Each number is 128 + 24 x the weight over its row's rms, rounded and kept within 0 to 255. Layers, rows and columns count from 0. Numbers have three digits each. The size before them is the row's rms in percent of the matrix's.

# layer 15 MLP gate, 256x128, rms 0.158, rows 107-140, columns 0-63
113:127163120113136124089104115149174131154125122164126165073117120113074125111117115123155142105117131116125113123150146094195129160138123149114101131143155144117128113156128143097082177126120148
095:120139104155177123152114132093116142104117145140142147093152141123153161110133149169081124150123149060110111136123162090122162147115076155117123129118132126080102148137140118124127116134159111
105:178111110125089117120102145091073122110159096111138133149154137128157149154107139093135117113094142173078142119133154084132120153124117096124125151069122102150108117147127102148106141135143114
094:152140148117128142137122169152103177082117159175134143152095127132163093122106151141134064099176114131109108143110128081128122109124074135144152141157130143090168109133134168130135120139076132
095:114127149143116133101139134110142156126104148152118119169112135145127107125160059131123144115100125136107110107146194120140182125121141119132138145153086078121117122051124131128150170145108139
102:173116125081124144148147115125126111108077112161096090153107148142125103138133121105118119128113098106162111163144132112127157150131114132112094116106126125105155107112069137115148128109135119
102:125148099117194154092109112165195147095112074123127147101110114132137093116149130109126124149110132151107140120111115092105123115152141132082098143113118095082118100126114112129099111110121152
099:109087106145170148145100106157105102133116116101106148123111164112176118152144108136142136182128120104129116136135097133125132137140130105095130114138118117091110154093119117180066147120173097
106:141190105113130138101134133113101138130111133141081102133159100115133087170135121086105124119134136123109121134118096102146097156084094136122106137144121108164121123125157118105178112122171137
084:117088168142166107156129098125122136141148128131147144114133122089146186154124117117122146110124094148104173105156130118077096162097100140122158136112078104114132107144124151113155146137119109
091:113135137142121117105136136109131138138129131170166162103158133125163120146154135115162071133105151111148142110117141145132100117154084072101114132179117126117118123081145151118130146164139132
101:098139158135128172115140138126142129116104143125127141164145143073168131120108121165134132153138147141084070112101134070172116133134106129135177197120163121115094097162131116128130138138137197
103:115077112125145136119076104115120062161119096120178110112129141121162092119134152127160124121108083125175085131126145116154133095164121122132142148128135114123118101148148185106125130106118149
106:096117151125181121073070183148114171142127149129117144094096118139111157123121052138142076145126105117124141140152116075118092121151144095129120134129136104112138107157100144105153116138098158
100:146132119157173123120143156078103130154116100127130144156123159159134134097126157163128152153118126136152154095122164120127127150124115150100089112181167098101140110117132121111137121146132144
096:122110139139070111099100117131068142117166141116117095145146146077116119176148120091141120106110081129134128075141110107140125149121102185080098151125112112142125096105132128155138142107148112
109:119154145100152115101106127153151167110132134124095129119131118125121116131108133119157067136090106112122072134144135104167105098091113093126127117150149109132100112105115130102144106123115161
099:133136124146144097123130099110168131136130083146085117140134134136188117131156118142138108146106116111076108117115136110146182107149136128109126147136169130043112116128119134118138161136081131
101:118199109084099114124109173094117124135125122138096153109123109115102101120090133119136145106112163120084117127092142103132131100099126111147135125175120114096092113153112077105135130149128146
102:126147126083180129100102142156126112150130148130134132071142127163112131151129102109147094160091130141151125129127129092133129138176135136163091162144127140174149131118152119133137136097113163
105:156156133107101117127078143141119133135131150134141120127132111095181130149117132108143142148125137123123053104145131076172098105133128137074074136116117113124152113123143121126127119076141122
100:121124173140133192134128126145142136092107148092112141099123135154163081133083067127124096140117125107154047103131120114112120116153140106144086177168152100123109091097143143136117120133099128
099:074115120118114192146088123140136128174121140130125137121130160129103112152160133135124099112116133111132136145119155125130081114125123126112136166114135146072116095129094157105121112115098130
094:125145152123090118115110167129106139104143120121145150111136106118087158169103092154154121115130154121099165116106129148137128180089103085107142136127098150132141125147112154108128133097116145
101:148146116135140119129131152117152133158114153170126139079123115143144117141144118148167148144141111146123099143121144127158144157088154126127108158112126082097107140151130146153120111167102129
102:148109114151133121115121137165087160114147148185088108141180105128132107178137145113153063129144098102124158121132146153105104184149154132097138132101105136121138078119077087153149127112130164
098:127131121156168113164134144130189118097159130103127189177114147127120110129146146149095140110081091118138104132071143118156140105144133128104147143088164116123131105151146139107124116125118129
098:107133141164097142100098145141097106112120152129134151101099139132167164171156117140108124150122130128150117187128081086127112124132115129079156149146135149137145083118122131098093126165122140
104:093142111095098110079103151107172127110100149097130147094102079102118099144122129145151129133123120109149111142166138109128117122113102171143076093123129092108118140160132145131134174107132149
100:111100160109098143145140130127114157162138100111117102147164134145132157123086148157157102147111139169111125141139106139116118123141113100116125105128126163149133115126150122164171160177150196
100:147158157109114103180095133106150141146152136116099155147093145114087124086163136150164172137115102107123138142112111131135124111178117136108134134157181111112125113121090148113121186160111096
100:134129162106104150125109144115125133089109122099078141130147146134141131114126135149101112139106126140138055125104157074134139125131109116107100198147122100135097126133153108123190135141132128
092:103193131120106149131121130091107129127080178103127140127132153138111139123149122131094106136145113129157110119133151123151096095113055130166107107120125126120146127147186149113174139155116111
103:127052070116086142117138147129117144170089111109109132113145108143172104118166145110121100152098132121113105136124137093117127128125051109127140172101094118155093130127106137122160117140110178
# layer 15 MLP up, 256x128, rms 0.154, rows 107-139, columns 0-63
104:147109127174129136128134103097121126135154136157124105126116131172142095139099148150206131105100113136141109149106164120143149077167136131109082143090136112128149168120114114149101073171079129
096:132132122136144154104167147179109134129151138110143149088182168140135087129163171146119123108138133126149125128100165131161160128141096092137133095139115102139115135112152124101100132118137124
100:105129148167165107128151144184181140122106128175124111102137119091130104128118135164161149092168133071123140182173102156146124114111112157125171099100132138129152143135109151169122160102158123
101:126133160139133163132151079138121120132136111132101172106157109110148152112093138113109145161099152147142156160075095154126140092162134120131133167116137093126087114120114157097125127124130135
099:147127157153043122103143121096068107131165104144137149149145143146137141148118127116141162123096148126147178165135076147141151127136119116128117133134121129130148115095133109177102107105167089
095:134142117097147141118107120116142085110129129147194076111093112166107119099137066107128149124136150130111103133147098101076112116110123082157093135147110112097073159125108148126122128127112144
105:154121120100158123106161141131114132118126100195108156113101162135125135097125132104073135156103139140094145147115124113127130156095140131113162106129157116082147082101131097057114119147141102
099:101101162098132134112131128145124087134148166150153118121112159119087128103098117161131111164109153147151135123139118132147135131149125126115139126092157125100149074124138160143105102078169105
103:173129135119098111142154145087135145158142113132092088144129170069135127157109119142150140156157071146159129168140142134167136157130122136116132093122127099123129089140155102114146106144126101
094:119201082110097128108117135112108106116089155119182106144089143166127132124116174115122106115157153121117109138089113153157162138141136119172116100097149123135126149103164141164086089173093150
094:149127097076126127117112121082163102156136125119144114096126095132146137115169121091129092103108173153145159113129081153115123109113141147110124145133124132165130112096104165117093092118124126
105:106125131133104092118129119176122132144165154151134111146108100170127147163117136073123116098090135122129112163091154147129182123158118134096135097127093136132131120069155120127136090103055119
107:114130153130114125134133159124137174109149118147147144138066131103132121110090138150133129129111150151079135131091131148109178122151106132138113132141150148155162194171075099105107121086088151
114:112135139100132125118127185108133144108163117111152156155123162150091178166120128149063149093139167140114119145145121175129108108181140125100137154143121140121120105119120149112101131129137113
095:095075131120093150110120134140132166099130110121145098100135097113145152116102061139112118164078143148126123132136097146114150143116131160132114103113092155165142114120161111136107139117154147
101:129083153123118143108165117122166137121145127141167153151138155169120117092105134120118106189130171118148112159134166130128121143139124103156131096107129109168107175132118109151098130152125116
102:151141099121154119124113101111152114123088115124115151125127064130123132093086137129129102156137077183128094136163104118136119127105171101131093112099165128161092127098138180120142109142122122
100:127084135136191130132107102123185097158123132131113115148127146178174075167080178125142152131147136129124102138127117140137167133101154148114128172116109111118125152136148123137102089110134123
096:145128163103173121041132120143125130142162143159162139106124128060116120135161127176130083090159133141128111152147156137132112108143119118128142080116131102167163119125110131082127091100159123
102:150186157125102136145124184129146110103141123166127124090145158131103155146107177124136098117142081147138137105117103123146120154153136170151137095124166183161156125155174116137161117129124137
105:134115122137136117131187103143154108125097093116168153127169143134106121148150093104111131135123156145127178177145133156092152133160156102150129105129105146135123130116095133138138163167118102
103:080132109132102093178147140162096101137125126123126138142112130127077157120151138181118145074110107103113185142117146136123149121127107114115188096137090124120142137117107118116111159126113128
097:102140140131145120109152140170120170137132127193124149129139127135114100127117104116134111135117052116135111169098150101174102134112115114145105143169131096132155089107134117133160173169119149
097:127093105099138109137136169119113105125138138147120135134147155068112137139172085158096119134146082136093146153108140114089120141148139105116148134131105128121149142140133098136123190149099163
096:106104111108135100118129096150092124162106144141108112116160152121114131113137108133132124173148174129187164129142127098152162155103123102149127133137140120124125088112104116142118123095116122
101:128128136123081092090140132151137108101128116132120131122136186100148141120099172084100131122105165105176107102131132147149146132121110136136121145123173118092174192139157126120156115077175135
095:159118125138145155152119136104118102090083101181124117158155167153123121116147113155151141162083159129095109128134137129096186118088137167092114126135121135089123125135105133128150126108139104
098:139116136109145130123114110131136111149168141135158077076105121115106107147166134151150109129142078161153128073143152068134156133129163148141100132170144141105107133128122140145114125142099093
107:104107125149083100079148156113124130098156133106139127120101104127168167125121155114119166144122180138165093157121131088110154143123104124136126095124090109131144110092116105160123151104139142
097:176131130122104137124152123128088115091126156166125142161078123124100092111160130140115102138120163130160138142095169114155130132110100157105106126152117125150149108106123135155140122114137086
096:176141110139126121164141107141153093117110133095121093140156153140113105164141158090139132141136090138131152167138162087119145179121126132142144130140061170191107131144161134119071136149165108
109:158143142119156125147156131133133120140116154130121130126136145119100145147134137132142163138113151115123151108141095172124139130109129131144155103123168117142144089083080116113135098136051122
094:115121139135088143140118142122135086102129164149089163077147145133122162110139116123142131098144133096087093173117150109098087132093163133097141087136110114132113144112105150096126058127118168
# layer 15 MLP down (transposed), 256x128, rms 0.151, rows 107-139, columns 0-63
102:114169111144134142134080127147131149147193166153124105110142182164105103138144141117107127126123136152131153103122129126113139082186149109121108152139155158117119109128145074119113114124103124
099:140135111141174138139156129135131130105154103086123173088088118116139134100120142120142119135116146159132128100134152107107134139115069111140109118126176109153147158106105135099129130111086125
095:142169128127138116122049168156146100108131133123141126123153121112164067136085157153121118084136132097137093118111148123176143102090140167113118126143117085126146138130144123124126123181159128
099:138142112146129142110082081124164094090118124113145138149136115106119117102124129127154116169144089151106166128080135114149108116105137112186125144080139092091112146101114163120089125119138118
098:125148142142110134117182105136109100114095161117096080131120133131117178142149150097119119149126112134153135113168157101184128131122134119116138086126123153151129118136125136104104134091140146
099:123133121128123089126141135139143156098137150158144130132131153134148130089092172122096124117073137137114104142073094120121153125106133145190117121128131190088109113155151094126119148098129133
103:138099122195110111141151150111107135163104118148094108103119153124155137113124082152100139136129157103128154108136143114130151149123162138138123164131120163179131139129100111138155111131107109
100:126176128127135117140138109113103150115062086124154117131120121161123061136123154092129150155124097114153103142125128152126126093150114113160099142121132125134138155124110146115125087116129128
098:153126148114161140120162153173128132102143120090115161126150117159093119104097121156138134141099125143103118151096096142145140137153126151170108137154123111155174151080139142157132126145114151
089:131135155126157097146020110130120126132152128149102155152110109087117128104159113175112144159123106126112117128098103112145124145121142142161144105154124097069154112127129148114175126124130155
092:132102081141138143105164138125108099104132131130064121144095122137095126093080148152096138101149123163104123119149123153100073134116186112131156134125109158097143153149119128104106105105169121
103:119104132126093132131076076143121130096141145132162142128119101126119091133180114151130144125172136135084118145101126148089101137171122131078137149128156110143125108131135145146110055101082130
108:144144151138123128152087134143104098170063110118106108144126120117109124114093130124125073117113150146140163099158133110153138144116147147122165132137136108143142083100148124065115112100140108
115:093115146128123111116067134110148181108129140131126148107121151164151140142075100122076122129150090093079096131131129130142115186160144137179163113123136134131127114130110116164120093132119099
088:156110135083117157171038122116140121096126179119100140149159112113120078128105165104166124160103115109159095108151135128123117132122122104089138130151110157146105134131148121135092136122106124
099:147134132123108117118039120105129112122165150125124107138128128087161081129145112134137136091135095105180084092164080097163131103100139164136108125110134118120140129122113152109132162108118136
114:116106124117116140149051084092122135109108079116150133145133096095118140118106122161141135115159119155101199128131113147113134176137111091149149080102126145174161136157126164122109103108085109
099:135145118126141173172134129122096133129142150144115143098137110140117159126136124122117091117126131146125174140139117114132096163122116134156149127114149109142122119140100128170145161117129120
096:120114112126181138148170110110144109098151127128069137109124129136125099105121165071130088150168131103079138136108094090107118151117106125158135143136111140090087103130155141104158116111112101
103:150106116126112127165149155100104104100106119117113129130133091110151120119131090153094144112115115107131057094116129107167114126126151108134118140144157130143122125136143093138142146132097152
103:124173147088120133171003099128114111082117156106086095098135125097140118137127142120128100135125132134121030125148105090136141122115121144096133142129122132109141132117134159139172098100148141
097:113101158123117140085000118155132121103126115076140151082121132144125129119087105132139128144148108076158123154142122136122116096129118121109101147121120146126130120100139154116121133124125132
099:113158132142157129141226095153150147102160118142136130106115124124158119159149104115103109128114160178162119140072104160128084117115151111108117128070111113102118136111119082090115149115096107
097:106149135113110143145200132120123135134129127139095138137155136091145149126149124160148125116133072107137140136110085108155086113109132132130077179106085142064172110129114093103091128103126148
097:121120145146171132118110161110114147151138093129101102125110128135098095162107151127111111136126126132123089164116118114105111124130149084100087144126128135125156132118129132120161135122159118
101:137136123108151104089044185157152120093107158111125158101108113139132096121135142119135126156145115126080099130122146126128145148131104162101124108113131164108148107126146083118104159131114103
096:129115110129095099098088141092128111135098126139146144151130119159163122104152128160084116126126152107113100129120095144130093095154116134137192135147087109148136106118067121126119139130089105
102:100102132142110062111089130121144136121109131176156137129135118164134143122153137104104094145142105152113163127141092130190092118112116113166173143086151100112148162135132106137119146121121139
102:091105124147166125105173114139151150128158116098160153130122152169114162131098126065150141139136142094155163089127130143117114100115140173109143095167126139114169108089108149174151135114139120
100:131109142105166123135129168128112172167165123122140114120170169153154122127098176151155151157145093157126161136178124149108106125134130141120103148116108157125142167112153098118159112104135155
100:084150072122133116116123173175167160088139141148114140114148110142134138095134130146105113118158099146126130167100156126171163117127142141145135160112096104100110102125142111135098092130127141
107:112135133133155162143014145137138148114125138098119142134124134141141103114110154178133098119110154122131110127178122063157148139108114154136125136150149127146144103115112096160165098157125136
098:063107140077120162115114124159133133127106127092097139112148121131145198114115136128143143129132144096117132156111100138133088109136133151103135116131128114089159101119181066106134141095151174